Weights of a small transformer language model.
Size: width 128, 2 heads of 64 (1 for keys and values), MLP 512 tanh GELU, vocabulary 2048, 2.21M parameters.
Architecture: learned and rotary positions, biases.
Training: 137M tokens, 4181 steps.
Each number is 500 + 40 x the weight over its row's rms, rounded and kept within 0 to 999. Layers, rows and columns count from 0. Numbers have three digits each. The size before them is the row's rms in percent of the matrix's.

# down: layer 2 MLP down (transposed), 512x128, rms 0.0683, rows 441-493, columns 0-127
# up: layer 2 MLP up, 512x128, rms 0.0683, rows 442-493, columns 0-127
down441 102:543535513551501564454486478500451388514542426554496456478546456478494491430493522508462482409412458439519519555562571493518503494507465482519468447436403535477515466483453454415454505557512484479467538518464488497605575497457532464519531556505494524547498489456489469521458496407486521466532539469511495471500463520528494552473487475472532535588496516487512511483563463501502524500495
up442 100:498503519451524534553442471575542518489568551476507552457519467509538522478493426471561483415500470469426556496518524495507508504467565565564471560503568564522491528502558381447464505504448464463540570481483464487511423555465500538487520489535456473483436516456468499478461528524496500471477451472515511517471487445507525532404541496536509538489545494546557460445474511557477423537497
down442 088:427549561513511481512511477456444510555523461419477497485464456531495565530496588479509477535484572580527512512535574473547473502442492508487476488562518505460487474444542599511511419555498494541411433463526446474476555513542516435511494555509543558560553467503533529519545485439455516565505478478521463490491531494525466492512501490433477550466522509426444540496486545457536495451544
up443 102:516466480520483484552501422524499472551495492412503545481515498527562513445469497420504530503508511510554480570568456481477447574503554531527504502476485485498437507454475522515547440481582567497434484590523513512558461489481425551522486468469468602510500496477449496506503420549542522516507451473513432533563460451453485536453562560510516458509494445457521576460557534545484493502513
down443 105:527450489530428452481585525534532527471465475529439555464499479514581470510615506508517513509477516483506511499496465492518500515514529528425434521465490449433569532434506443514509523589444510523514508497438479468463544468476586533493502547497512473509436507544509537513470530447505513480504507544529477413482538541435469447489457473554446463510524473446557462459505574527508585506583
up444 102:472495492544509480468502479442581510452447420595558493473520553444500504472497506526454429443578516490491500511518543467479504397458563549455491501503412623460527557512514463515505513499501490441487453514470439455467443522488523492606493566488563482507496503476491501531480585475519567467476503460554500427476519508498466496543551505484459482459476512496437496490482462477551493517513
down444 106:494548489478501528552480456485452460545546548469433493517497496455550472467506489510533499473425488508400468490432532503570546549535474456478523502464562467499518465495469497488471450519455508530500512494480471558555633431572497523494498476473476551533454495525517533461550466491506489498502514536425580562466574473520529479444532490548467495502524541423548529511469588510520431461421
up445 098:484477494468517425556512474539517465522439463512476527432607529572594471533553527452478526487505471406538487442557558467512498511533516469519489550523489545501475482423449482440520491490483545507475450492515540554488542522485511506524525488452589516536501498404535500463480446535582443487526521451531490469484478519567438450511564491506505457469544458468470406515517465493567520500487
down445 107:422488557482445513487420482436487502497507588450518552556485539459514576514468408555526472512444492509419512499532458477555463436433498500497499520516520557465481535479518512569528434439529469519491497495474530476445445490498439519545538507489479487514525458448486537480523542471499493496612504546485500412532560456453512480511490487510437529478410503489518510545487512384507520493524
up446 090:488505510445428590554456474461411516525524483503499506525499587480530509490529498520410487466500531525536444460486543463492527450474547508446463484523489526495540465473508506439457433465525543514516617442402532480447516477485482528543529496547526547484494479543526453450490500543622518506527472555461452435508516498483428520472439523504549475396498493540506484530486494535492501458488
down446 085:459523519526538431506464557490503558488524462451534508499530461471537482488470489459607518485513506496535544506537495471489442518465489529496500459588499476481438551576499496517540550543523500521445369479539493497623515431498512450504483550512523521502543476475585504473478510443441480559525494444481498518549552489539579537501509503564496494588525469456536507497508493416473445513453
up447 096:555505513527574582520546484558514527510401480538497434504416509557445494557464475481531514502521488501381525460475415515486455528459514472427493509450499547432579498564477472555515481502490516529526428590503491563559484526511471531444554531493448446492495489506496504437442484527521424502495519517575487532496502440502480507524514579507473515553493483484490496462484503540546486531539
down447 099:525451500463456511505497532443440470496563490478518485505443571551508517474500483459434535486505473524583463535463529508549518383479509541513526537570414520471489492519515510507471562556521520532541484439468554499615517468496477479519471534480486507502540546617561502462464513447516542465589505450438412484519479486507507456478423476532543528537481524544499479539474472494491452471535
up448 098:504471533547487501522480503505567481476521545566493461467503499478564502617534491568476474550515473486516555464447537466410491499572433432519492550527520496504470501521523490574455513512407443481560531532521435454441453495523439521568538569448479565509501502495532448476481530501507486489559494483459514530452507523528513515470500574435498449538554575480515496509549525423481427512466
down448 100:462508510500445508481531569545486446554566512445535542473552556521461503482519520439533519564531462482534501610574516497528597432493479531517441495535466469538501477533440476498527442471493448532511457517459550478532503524531493535507557412536506473437471507527525519540530493479530461481485515548546426519503501462455529420504505492550476455550471439512430462576549442471552543534470
up449 094:519481497470514518446421409526460525500507575509461472452473605494527418476530448474515570491497434570477545461560513442484475509485481541505547458550521506560550501545459505479422489575575480447540440500519477498504556453519507505492471474536533468555502464491493506600474508472493523555491481439516488563506472415506548539537535508470478524412476532451481517511535489527510475542452
down449 088:460464525431498547532512504502517549562456517498530523497555450542430519454559512563527527565497592515494541542400509474465450501518571481456470466549497472491439508446473510475531544429529475505487554448477537453505501510472528482492535592460492526432465587441551482471544552473507499469505439530523470521446502562454488457467470467516502474500507495511507440451428505517471557403487
up450 101:489515438480469485574427473493505477494451525547489505448490444557576449488521562598476515526460503536518513563554476473411494505502518555451450537463503510591481544501471463457531469515426502540531512502483513507535489537576472483561527491484574532465538457498497495493473542463549482508580511492506477436513541511529462474379513488439539445480543459529532508463405463457487517513525
down450 100:529522502547533467457459534509461564539597509434437443568515536477506540491439437459471509487504509458535481523504506458461558522521541473424425460521426473476464463564540465494490451533546528523480424549538538510528433481465508491572452477503451456479537483567520503523436477516433502528405525501545519467448494502518467536498486512500527414571501552517535503550462513523423519511478
up451 093:427506574519558588525496496523498554515445508462508485541483440424525525529438480432533472469452544454465521505513510510474471516497496483487477443497576511434478520494467521400469531478461490461488458508459545503523488516480418481527466523427536486567551498446500551552436505474420484516488510472472540574535556446486502547511539506531524517511402583463495481549568422514520509472507
down451 095:501504468588496468459491557480514413436506467461519486475526540520522462446546455504461507520531465565493539506487476520525552504566493542546504542568443565516503559541486458535501463460541564548520533496564470540523506433545531579495504468537450476463538423517478444442475563541547589527486515518515523450566475522509449531429454509516484479519581417534500490478483561512448462503511
up452 095:502532575535522549515491518501465517531450489410456526593489487470507475414516462489530536522550485499535488522517467509583452569508465421499510546490477484519532506493449527479484467505425520477469590534469472440452477466588473456485538554521524538495503415524541510501438526510500409553509480541483534482479450477449515545458542452499562407512477513447513582473468517510473555505455
down452 101:385507437430465462467520469561491522522495474549518452541445501448523437473424441459506506522485542481410569515513531575452482468494510499555488516478475506498436499511583550524512491493540490412508497524481533472458573507490494498610474471461483493480446489519491535484545520471479508455480500448471429457433463524481485505536524472523559533509477452560475524462549437493473403494487
up453 095:497503425455563601510511494545500524413472419475556487554544545480577455537481535466509485424552532503495497479505447512438433519536488573521452508495507503566499473506518487496446470507532561533497506458518435513495471512495462445497457465526474466481505478476543503491519434507587496419517509487490489490487564547498516513515448518554553424510543600516482474437579572545502543492501
down453 095:532533568485491512517460527448461545456541537526568473500552500483518486528537511516491487459449443471487538447586502503417557453458521557444522502501500462495532509471491482557572483539491453461466467524493544426402504558503466496435438537494439509472494500520453500507488607497525399559535547463439463546519501512559579463495519443457465525488499442510454497516509482568537464507478
up454 090:542520489487527484521507473476478545517468489502514434537515523534462526459441521497432549386543565469524518537500525514469478504457517518518443504453528514523435544501530525498502506611476457462493480513498484477505537586459475512552415429446589545477464411554454577448567417483474446517473445434538512467508475552532521532483504518566505505476499492475546444555497456505525515477487
down454 086:460483518513496541489480544560549469426539538513500515486456495431564494484447463480524499559538425577534468437534539518472484459557466501462512525516510420507489458527432480476507469422500539510525456479502487578550532510559532512557562499513407487551491515446546467489479546486525450478526527569479536473567500419500505458503559448469519449500474492516477538471492556519479420431411
up455 105:578439480418473463580516577493558431525461478510479512547509490519462566510462480525487508547474449464533417510519412509533536496570516558524461512452513538479446481499478436445502492498538468491503569492554549461496467520510512552475469468491522441500436502479485499493490484467579511464520520486564486496582544500488465436455495512555476548465549557569568472466487499537459536404485
down455 116:508437559456489516480485494500493462482461483534508529462472528459516542522500497519514510491436516476470454581522545446514515547498507439529458480529528509518450468446511482413542476435540418459451507481517459486555472506540546436556470522526542542501478469495474474506628566483564447528552516481521539509469442444542505541431494500449452551541502583512559540554579505552503485584517
up456 100:456525476434526464552529491520448416499515521530550515542519481460549467551481473559509511546563522463491518523534458588499547493497578553523553448470500456448488517530479554508538554465560460533474435494539441415506424440589530448491477504434486447445529518479447514513464513554456483488506537543488539532491512422541536540517522500544489540455489493414492522574501502504529500441460
down456 098:480518506556437514457484462562509454502447439493477530482476474495498521461537447540479522470455488568522474470493506508535438457515450540522478530523472513487522512516453500513491481463424542495464533577419486511491499518389469439534475503600474557482446512409478516544538491421527535498474434457445489437536458471463483539468457429504463513556489483554538479535526503507588467546585
up457 099:508527442482502537540491419530555530409473510446491471477495543522569481567536525467430493482555432481486472551571450444500361470510487525482538507483474467537549503449551426530566522481484442522427474571468496538507512544497506491558547566534501467525456487547529517513488497500470530484478500502525401467471468481453559540539542518470529472495487475534502450515445481448500486501426
down457 095:535454454438553539495485524558476452582513540475513556540515439522467465473476518471546499534489509508467515450462517473536563508493467501532505425590495511461476531484517525451478476536519546419495502459475543515564512429475537589498412492415488561452484448417496476483464539505509479518477574545493554526468442500501487467540448399464419536473499553467523497474516447495499480456495
up458 096:552493533563553493491483506464487463485496546412539434470537436548510533499499490474532520467407509442560563505518447483525494535522528529550448483514493494501412549477506451463583591469477498474463520577533521528439489483516490512485467448411530483425476526456485453536496473503539575526450512434541526518530509586519506495453592465470504486484535502531504528484448450488447481527440
down458 113:462555478430516547567535526483497489490524504630486473529512472462486467499534521489484504488550453543428457482541477437544399432514535476529530497464447521460563526526467566552435467425507493508467444532514546449508497514503562420541505505566488518533519530486552549545481528506531445476462496490457485532490437558437442516518494466544504475539586496458550464488492475485549443470527
up459 098:557506518540493524471425521583559487527473566474523481490553539503481426504536513504477498433496485445467556451532540521460583501472441567437492447514575548539530573477484501527470539521483510519504403517554482543439477507590521497527451531491548499468494479508513536549437469530490507545542526485508562501504498501450495435460497524465543479439490547472464500480595526563413510467465
down459 092:514519516492573493503529484432479527448505508514465563496465517513521615512503502501535490570490511533579490503531496446513509488500507460568503548587476479487439461481479462523542506458524461489522612434441521461551493471476473442519530524517461565520552583472494520470606549523551538504459484458558509554484504536516513516562524472524454465559541462506488489570432528467597495471514
up460 106:452575497470511528501522488474463487528458503523512514503506488478522386449465460569550513409500521498466508458506532472502454562480465486430539567497563495492547475539511462467552533459481453483523548549541564623469441461524474490504482464440527520497476489541439481468469460570471436463540539525475501560540515500506481491549488511502484457578567495552499463451545473551445540482578
down460 114:460508541447494488554523541526547528529502424438467463529571548511545520545552562494489435444519546532462476511522531461484498498485541509485510559486514574447524417477551501509502525477541526480413452431534476459544501482459555543478524447464501518518532433593506504366465528521530524430489516533486522491445458525502489477503484471552491573532503452471466606534536491494529472481493
up461 100:473480528538515529471610479552508516473486500545575500408514507474464610534501519485461504466502552617538499495521476434469503478507485512471505462441477508506499513440504514503496546517557419411592471489560508515507491516421487462569428509520496521515439487485549534560506458497596524541490539469511479517424496506546490513538528491474486478459549514449531475500518465445451521550540
down461 092:562530497452499518526453487464503524545440488457449493529422485505482442559483513508501513461460487444523565455423515502491436507567489517493450586503534457477479462545503548483458518448414539534414509499438532556494545447489451542455535547452550420509514535576452454455488522516464441481477483539564568468526512495473582535550503479529487474552432484527499436490506504456515484474531
up462 098:433518470522496491511525496512497505488480532553551429462546453558507520506543453498483439552500514446567581508484495576454528498539510515446476470471480486486501483501495552551472572538537458469549530542466558452447395546502491487448494520530511475552437481595481517541579472482474516553472526478516473514456483437540533509419520490589542485460451493488532510563539443580532540544468
down462 097:539508448534491477440532450507521513465471429498492592590529472466498504505476551417511566430530496503460490486467542484559540496469526510549427508533505567522493526555479502462555395462468521499509523471475461476514539487491488483555530478457506508447542561410450495455450553507485511457542540495506570548509449560519507492551496446507484550424533592477496538464521496541445503430495
up463 097:600429457538478539480475534495518532518486441444460499507473525460474496520505574476423570474534465565483544463573478596503502537470479564484513562468434554519454510482504488487545519460500483528462546551455476511520486489499548516416491433526491523476462525512475461510436437515521491480491396544534514533514547542527478558492483515506600528503533472544543529563532471412521537489477
down463 103:467493513527471495497497416502529529490518582474528438515486546518529560512469501484521450482399481407585438491485431533440550461611517460464453516536530473522512495524498472540530471495492499527492525504595466509467508465523551504493541452526585532463516500423449553513527395507502540567515572497462541490448486516471513476551551489501531479464497522436474547500491484479489415486495
up464 091:391527491500447530463533538478532489475508475587503513497520480502474536534496499547477550481487450438537451537477569535531500528577446498481514476481501504427481418538521449464571536446504473450498511539469555527473470491569475415566444405473530486505516549481515423500494552421490530529487477478534479445474561521534486510538527542517466524425518554524456529521571519538461475505436
down464 100:497488443431542554490458456485521476503489482479482596530479518551519444509523506464452435549474491483480507507493499500521501528497508568531495511597531491490566561464577567468472533557486447491546410573475469470512476506449531524470512507481468529457487445534533508468497515508465437476490476445452614495529443462480565459564469540445484424536570581458478478483447481534544507512520
up465 094:491499424527478500568503480554440474462421459491456540558480526512490519553423508491496438508519516538522493575542488547517458494569507475478485418521544535511472529531564519496471538499443438503505471524422533525536509531437409563481520546525553449479497476466526463511463494457466475464512482532473476452502498504417553531442487520408511608487460526541539487479551508439502449511435
down465 097:466494556489526551591426439465445545485545542514544472469424494485555493417477476487526589588481469534484534462461554492444512555455593474525570534471530426460495479486504514535450525491512519452453519491500567552517442500503531501454457502552532520504561483519552522481572510495480532522490487519504529566522467507501431598524464491565495452490531501460463465471521511539514470472449
up466 098:440452524454522438502500548446483543566450468535493469488494500549482529523455493510560554492494506473532439442464475562553490447573443569467532529486571465458460490468482523480487435478479518534495488519461470471477512513527503478469520531505535506465511499510535535415502520515547450478558431435488510513530500394507486570501449496589533505414483407466544503447503512517562481601518
down466 104:525562498492560556519495501563492526403540545520524570470526521482532535465508454535482470533517513467496529528517517456459464464444484403568401500506415526526511495505469515491537566534458549488473524478535482514542502428492463495550483489471475490528498504488474461499541467494452585514464571484494484456521482536506546387514579450422534425469470584556483487549497516485474537454506
up467 106:475430434433509470523503483542521508464571511484473570493531472501506514496610572510482456535601449477551508506484516521579496502563519518496518558487539469569523471455523470484502459527516540496511450434497501437456447546545521458457480476457574468488486482520455488419492539498457531493519504464549463555484479470576501556441437485550558431479533538553494529459499517535517422470471
down467 100:489502504513507421542424529518473475480546548590498427497475534486482542531465469436503532559498474536472526492499483510429511509455463434525543507484525511544505421569452543492545563521519513517492443612585522493490536481458520524467530563544559528454481561490517562565428493537468506498497494500482432497547503509476471566479531567445469563535480513478481468525515512433430573515510
up468 091:543511514473567547513494503398506478569514438457584445498486473438485491493486435563463550507446495473453515487477473544569513500526490437479428421520454495573486488456521535436499479501530461448450517514452507520479537471478476495467467492511483497505444551511453575498480532461517538456448502440533475505548542579428434460517590514550546514496473480504463546542440480506482468430535
down468 092:410503541457454445529509468552502484415461564488449517515573505549458562474533490503561485414478534552506497491527494489523431524495531491579460544481511531520466470503434436523511564500450438501494558540487506471505487479525577528516423442500517519544468471508490469529570477541427508533571532506493486454467529486496514599487496534439499503468469429510521438585495532516479567476493
up469 095:456391484452607498535535525483511479465534559415532499477535503542523511484541550510471486510461460505557527527558536502482558469543510468473526495516466460490522527527486460543534437503502490422459486511485524472512457559487480480573525581472510391497444474496504506489434487459468575463587438506530449530445556555560509492518466496515481449438518484484470512546539506456544508446562
down469 098:497553511530480481470534472551436458527494444535467536504507530456482436515523453494536447516465500435532470484491460387444481481486497461495516482479531474539495481501523513484499532561522507554484473528516502480539546520457540424569550513518441569517549505564563522476440485523497414535436569568481603525547549463428445472476544540550485493556459504541496472449445493581472463509500
up470 111:506523434514572442450533533534465418492546478490475510524411554525406482389447473492475489485478502483536476465429443545532466462482530511517485574570498459494471515534588532492509505468511542467511527526436498462535513525516558445475524501502502510486511445521440541593439513459582546489544433544497512470471533509540441549495503515477511474502532437493530428450506497496534454534479
down470 105:537453482513422476456550446473509519476507519472464548481484513449550478563471468489561466516519487450513492483558490465497510491490521506445478465465543476471520516427520456563525482521464501553588496475512502482473503444438412488495542459485523572569424469438459538488528498445547473494455522546476523495476429610514520523549399463450441543477458487566550454560490490496544470552482
up471 094:521565519544520554509438482562528554469565463544501552547508534455474457438447510469509490517569462512488488432531454490526450457516486519483469533536490461478543542478491486429504468508529483520514530476492449548462478496531624518479429440548551415567582498579506479513489536517471516386482469528492471496477555505513491535496464507524479504483548504527472429422538529440525564522514
down471 117:503511597529447520527556544473475455594545505519482489424500454512496521465485480526589491582491509505466447451538504582477502500445547507482531469468501519498579609534547497496504499491455501499532386549501526467480496491434481478535521552553542490567499514481504476489494489502511486461489458438455538511457501451524573465525535571428536517487532537550547556482534561546508499478440
up472 108:522535511478532549480508501526464575505555446471415553513376502541505532502482489553500482446452533443505428497456519507495462448482540492524510501510392485487570578506533515397518497545510499531454520501518501470545504509529527577545482525491512569501491441521521528575510482536450531428478477452497483502435575456520558537511483540503535552535500465483472444481429502477555510426502
down472 114:496463443446504567455549515473599486487494518555555529513598477521495540507445525496511558506592556477475522440495484485494458518464561512553532511523532486501566495453515603491439445466487504436517473526521557477493537554472545433437523535537533529463509501536449474485465508506430478442461470509453546549525526445481552487516551493454584478536532486529516527470487467554546431535527
up473 097:514474465523505477518511475500527456569491567523543468539548481524509421589483467471485459546570508533497551455453475548559447513453442530511534543449566541460570434448455543489431516480446549491489478541473488450469472475471586486372531528499530410496497462510462541511446493513495566459546439516437516463531515460462524530534522489484490526489542521489549552495488484543527463482472
down473 100:438493503509449509509575512525419598542478507624464498528450487431535512518534513496451527554484462482525519479494492538414504518503453437524499492494548490542555474481589526479503483498519485487542483448521485498551524521495534523555481508470492523460455474552544459555453452482526495570557540506463569435536493503454519576529480528520477428504533415455481567454420510557493514488531
up474 106:440592494517470560436533485430495483484534446470425476525490543489534464516509439486439453438540507598535498516460569497497465493465571470527562462557487506450489532474518511524529511509519493545535494585540501519494481499468484466494468491506537491483525511483580534577442466530550550437435483423498424537480527505505490515530517564488511473472418428468442499472514486492480401534485
down474 103:524432493515509501474462436509429433494443569521539490550511530514515490448490514549429553503517482512427501572463560483512558484524511508452437534424525504473525515553408525445490466487421552530466487467577442422498515461498540515559535512550520449544511485429536511444440535485431485518526429492455591495477509501501482467528502486525514524499559471514537538459472445492476492565529
up475 099:527502479495537497532552502410522522545505422488496578495514510560544533539574584527449440479539463472455545504429460514474539502486467537444514456469471483474560493504504571504501478501531531528468467536491489493501547527585509512484586539404481551487493461462484475534531442379542503458551519422529542488521533503535525496466489498477473514478404486451497544554511571473532498516457
down475 097:459472464486421450511496488603538503495446462438464409509500435506443556508468499469521507508476560470539518465491492427544465534462562530440484478550466428509469457495465437500508541541446550454462481488468456528497425556498468447490538527575511491435527511522490487509506495559447422539521505452518616447546504530466474429474541508508472517502468549507534515461522461516473506450532
up476 104:504524492559507544426563577499499504527458536520582492492472486523492497482505446426519457498477603486483489526532541549487477490477548473476533518498469473515486450559425509523412486504534488581496484464436524513528513453495494448528501447432480459484482459449467497467474559431485461591544498559563538499538484427428487504494452559454565530525499598535461464526541450505517518498478
down476 099:504520532492415497505440515441495471476581518577517537540567485478512535520495540514468502521500481511455448563484486489474485511475555453509595497454551508492516538475538539490549452498498461509523490489415518501393494639523504510467523483493507527471483529463500446526513420539453502469418527476480449492488479576556518451488551414510477517480480487516522535469417516478410505561513
up477 108:457528468483578478485510534483445451536488476509482491539528483490542410476549471462517424475448425604485557511485537499534543469555501506527483504508489488515570510552538509467478480483513495486562555545530606450533470545508535480427493479540532486448503569470470481478484427493441443468533494498495534552492512497502582450416422462567517489561476537485474525456501559465565528505527
down477 096:535482503448532578577431533562500552486460585415466519540451559461445497496524543548549593517552526462428470478497554561462447478409526478435521529513509522480527490480459520468475526510469465522487513519538515488476596529507456532472489566455459548476437531521534508586521509536548523491514554534474490528473526527442483461493496482403530507501490491442483509497517544524524515440488
up478 098:480548503526490527509429523484547487464480508465471414567506524446462457590508471412578562501517539497478443546438477582543523539572419472497494477517529457548487491470521460505486595454565512449447517529530525447494433437504438490493456567500465549500494471448471501506502463540430466499528526540463531392523493493533518546489574518482482487486547536485519520489487453525491498500480
down478 097:561430469402468504486438515523514518499485518457536560490442477570488546537551451586485491463412515443481560454510518441443508477419523511480528482442486467556551458492467504526556442560510421543586434487486475449539470495530478521505559498461486490446492486581540446534523505440521512507467502463505510561490472518444467445497492528497468473427495519517502452478458548504441511486509
up479 110:538488494559543471482519547498519508505469465493482534555416526550529490538522531503467430536442439505456452543498509462435488477605515515539448499484455583519555476455483476533487439509545469507516582507499510564509460473550453499499463496469489589514562513490542540460478509528451497439455421459473501485512516579412424498469533487496538502406480478541474494476556561554524484505551
down479 102:486535517464498494505513498512464484412501501493459489515569458405487526497496531520477607477528467523554559519486496513560522513473465502451501464581494520546502522482514464493470549512486494545478460519431423531422475453436516502440511498479452509522532484572501495539492474419553492556435554539522465562548577427491511592492515515514491469588517533482466540547515531522522463408448
up480 107:552491498527541482547493527512486446578449528508519459469546452521447496578514551580528494470509526540444486508485486473485504481520459510515434588493491534498537403482551455632473574471459475476569556490495487491489445484508484586534456503578484489466526470449512394526529529517523511511452436516476502543467500562470542559486551528469479481446522494532552458487478448492517453499497
down480 103:497462532451401525407571446465478495418508551544522501520466491485490471468508473497512444591547495469480500512494459522484467550592508526495426481516483444477525524517531505432535458582514541562469490561477470479542480572539458497517491502506535534513486504492558506488528502544518428485512522510517482475508516406531515439529535458472593507457450500543496526447543596487467436555519
up481 103:513522566516464532504448458501526462445512570541498492504475405496498460564472459532498509470497498529448511484419487473445517403508459459504477504523460466440501439541447541522486510564477478508448502459494467570521477492604519446412523508423586476512480480534508536479468421494485496561608447484492470513491543469481542497497529495422562507460486524471553504555557510514480542504479
down481 093:487508547513551526521541506476514495479549442507519487545599491493478530416463547530543527534505482479510596519580502524442465533506571450488503438502474484495520546506519473436499531535535467476515420542551542476547418534415536437520453441518466532505501448542494491462523538500552441478495518536463465487519447544489457558516559554566545603505509581517500535454523515478522524532467
up482 108:489522470526512549476490507526488493502525492433492462521449503476524537560520503535509474545571555456452461477511457500462470468515531549502484491545545494498502500501453568495527495483505440501482491461557467442565458459501503504440474453494516530480464478550531501444483548441414532550501533470584449561520517511491591524460568475555472414519469537481508435523404486596447527570600
down482 104:479447584440536484460482616524552546449368517536498502532457518554486474475475495528467475472533458596516479501511470493478514505500450483568464514538543505488518440482575496512420560523514544464445439516470514512464501515474535526485504526508522485471521465545497517539515488502526526463542515453519485517541565456481493554505513575448452502478490556423540448423585520430507514481478
up483 102:481508503518453508525491511498558514528525559466490467515451528474460476543461555443609525511540516456466478460599461488508486464498514524524441552506522503466503547525429470482544455518499495539557507430463480486539473571484475546483396454527498551505458463501486463521534429494563534525444464483447568475414510514535495485529524556504481531419539465427521541447435497533579493438496
down483 102:466536517493543499535518457470432478484554497468465505545495460430489446462446516503586518475500538504466421482518502458520452475504554469482547443487539538493423531491532420538508526553505537516454623522521527534483548490461461588497495424490498522526542497527511476448477565561491540469521496476541518488471496499482514564511494493511541489494444554485561464601519568556609483480460
up484 100:560459458507514458489540459484459444505462519485490480504534490522509553518442520485486467491511441451483545448544502370469576459506465463547530492559492525537543534507411463461493594477541449453505570552543468513543471515587456431467576535532495484509552514495483446494553444514572508513450452478479472467491499519547429508496487508463497500531428498479487454422505514511551486511568
down484 100:405466542470448565511451454498479582489515514480569573466478446516545440488573463521564475470511538473491478461434516477550522524476521495467457444497501529506499530473529515509478481493519488495569421468479475451587473482507490519495388477411541479498526522487521457465500497457461552538520484490564501496434592583457510489518488538407484503477532536545487521480553503458439502498459
up485 091:436534462492492585475535423517478523467489455475458573567425467498531497599575454425446507473547485490511514443479485516497508432520537530561489545462503525454549580471528531476488443501501512448407477512511520519501469449490437489421529502398475490510456516531545499516476520554520585542488527533463475470532445500524510471430534502498568519474463532500497471474476456464534491453472
down485 096:500466416452493475524510394510538434524547522541543514500512496526513455432491464498421492512564481518504579442501542477515513451525541485415478561513499502526464412477489536551477517465412485505544473476511484440505534489520550502536481564517506456435577409478529510488540527476482495482510486450540455540534522557496533479575465481535542480463470485458487637511520463510488545509504
up486 104:554503432508543500506550562524469520472489471538490493491495517557477546491548445530520567437567557458476500472493512522518509546479506497539483470456430494447455501541473498495450529499581494500539542464515485555448504455508399453433396501489486480553544514453544507527507478489425435490507535483467433489440470446451445514619452489558466514524535565502483565539450530480538506509496
down486 094:539481530550486513432491463493480477494459526539485477514488449504603486524499523455492470548464461533478458491557589470480486494511506532440517471530552475476422486503488513556447515517536491488441415548507551475494499466560503591553586517492485513444507472519510558518422577558478531483472439538551528487523547494529467520438542483440480471525427416467582473461455488575503529502528
up487 085:542509520547458485493470453535493462532522487542491509441499514510472484474455548438499499504514494491508486454509502571422539516394493451475552487510562447429533513516498516477557439536442472539421561455500494480562477486519476538539472546542504470452534565462489532451483465564500549446473494470552556518523493474496432544587531522505498577437557512464490555536525533600414528525487
down487 081:437481476462515485557527550452571513488519534533453497539575549508577535546553518488604480514554487468533488518481493475560520466544604548513417460447349505515474455477460527510494517522512523501523472463534520548519487493489488462484516477499516501480486464486526494542575463465536475507577538523466454458521477513472493450467499477457459434559480583556513476460513507487447507428484
up488 105:560462516540485523490488557496515451546481517442540516496442558539528480558476548478465488463481473490516492442510518530439485505491470506520527520505429529465432547560427507492466484460562459539542531502571477460497457540547534462525533518588503516452547425501545539456528404410435472512480508530476507526509525442547479493509557481517480543401571504462472494470518484491496402418516
down488 105:489527511504522510480564505509486562512524552476501450490481427517436448420528528554486511467471535505437519446489481523530511563504468533525514409519500548509477443440510504510616505498441590486464489457485572553471516454470506531564482448509480434530407497489495472477426502516484579513489419546481459454532473546546507468443518454554423462480531475470484557543487507454540515478505
up489 096:465480467502493458490438482540520537512432487548428491509493513444546469533507419474479440580489530437521513441479508428514521525486511538499498519578511489483450460512503469535513499509482453494531425567511532546580528544464579479433488457471543457554537452522493455440503521496443509500494539481543556556480542491440474588496438473531484554548501524514527643534463525476495510524513
down489 096:525511489464539491492497547439461476497540524560505515477490487561453454537500522492522510426525515524456517486524491549459491416538500453466444476518526539531465560453483511514520448457419563503420524395436562526489484449553492456469537499514533469497451514452520519500545516488501474524538484480410469465533480485505472419520534423512505440486457480502478413407538408461478435479450
up490 097:493589512546510572534482507520444498458462460492542450482535519483550548517455509483436481492524539509527558423493439523493475473471570484449457445470488522473549487542465562489526510432489456495524460511523515512569558524523524531484505517489524403483555473436572550518539455471472501512534483496484440557504554374520436499559477496528448496452587463494558553508496510483466577497511
down490 092:486499490515518482506504519502527445484518563444513523446472482532468421476584451439514547475543492487474525507537546485466521510547479623567490533460533557477536489473507450516471526529502562505534520455485551534443507547556479599502471438508467478471541556500427480572457556505467445434487591536423484542523418518477570473462493472568494480502476513476484484485469543502526543528453
up491 110:519512534538520517483566464581488550535483470453430505491518478525537474495509466416557537513527549518539520488536537512487536498522512518514490458510442450438485513478479501545532510496410479546435465459430412527498544519490461512551463476523571453473431555379473531491492493472491503512569491564439482511441551506512483464544489506454542544462471464435513507583504530465498494591571
down491 101:459462522541530465530526463459526440488396492536512561485534544483445531508453496587489510485485480491491471535445476547479513530470511512529570523460569509558487498531545510435457497525567481414583531469482572480497511526485466540503495484498476547494523488544548434577464522479567495464429479423469508572570504511508573547445580521525505514524499518523477546438496443556515464475453
up492 105:512497450539471516526529514509537501561470499463507528520440505589541465550507545575521470513464523451485531449516444493473459489544558487458524518490494598491476481489547537497558591555483565468481511528539511491383523530448511500534492473489588510449556500461538436526473550481484473453551514431473515498511473513453492449550457499451581515532493507410510424446547536538503542462536
down492 109:510552584506416486468438479488490490499533516501442540559479511499492568476528461516449491505463475448498470559568422476551554521479492483499515490488471526517484503508500511442519530550500492549456499482456467537598510450578438523470515447403510480556437475496480496414464467452484502568495513551528529555432469472530528480520484489485426553515423500530478549497448526437452443565467
up493 104:477438484506499469472457510521520517499479478526536564527474473502542495441510460478489541431507536484482501495506461527502479573497464440497546479501437502425453555502388471589434498582515424476526536470454466505503504461512462584523506525520476565470478457520541506517401531605509476513516549529483499613511491532466447482489528507452427504490540469537549462454517431541450500484504
down493 095:487539539531467460486500489468464472563540533488538433526515607466452492518434471507547506515486474551488527513463565502592430490542546532467511442421498481519557447496541523449523425439494515530464557485491523495568475508542529456489543513479537494469512517502516497529571530472522437485566507548580430418514526562545552531521508463521618473475436535464484487478526489517531503483514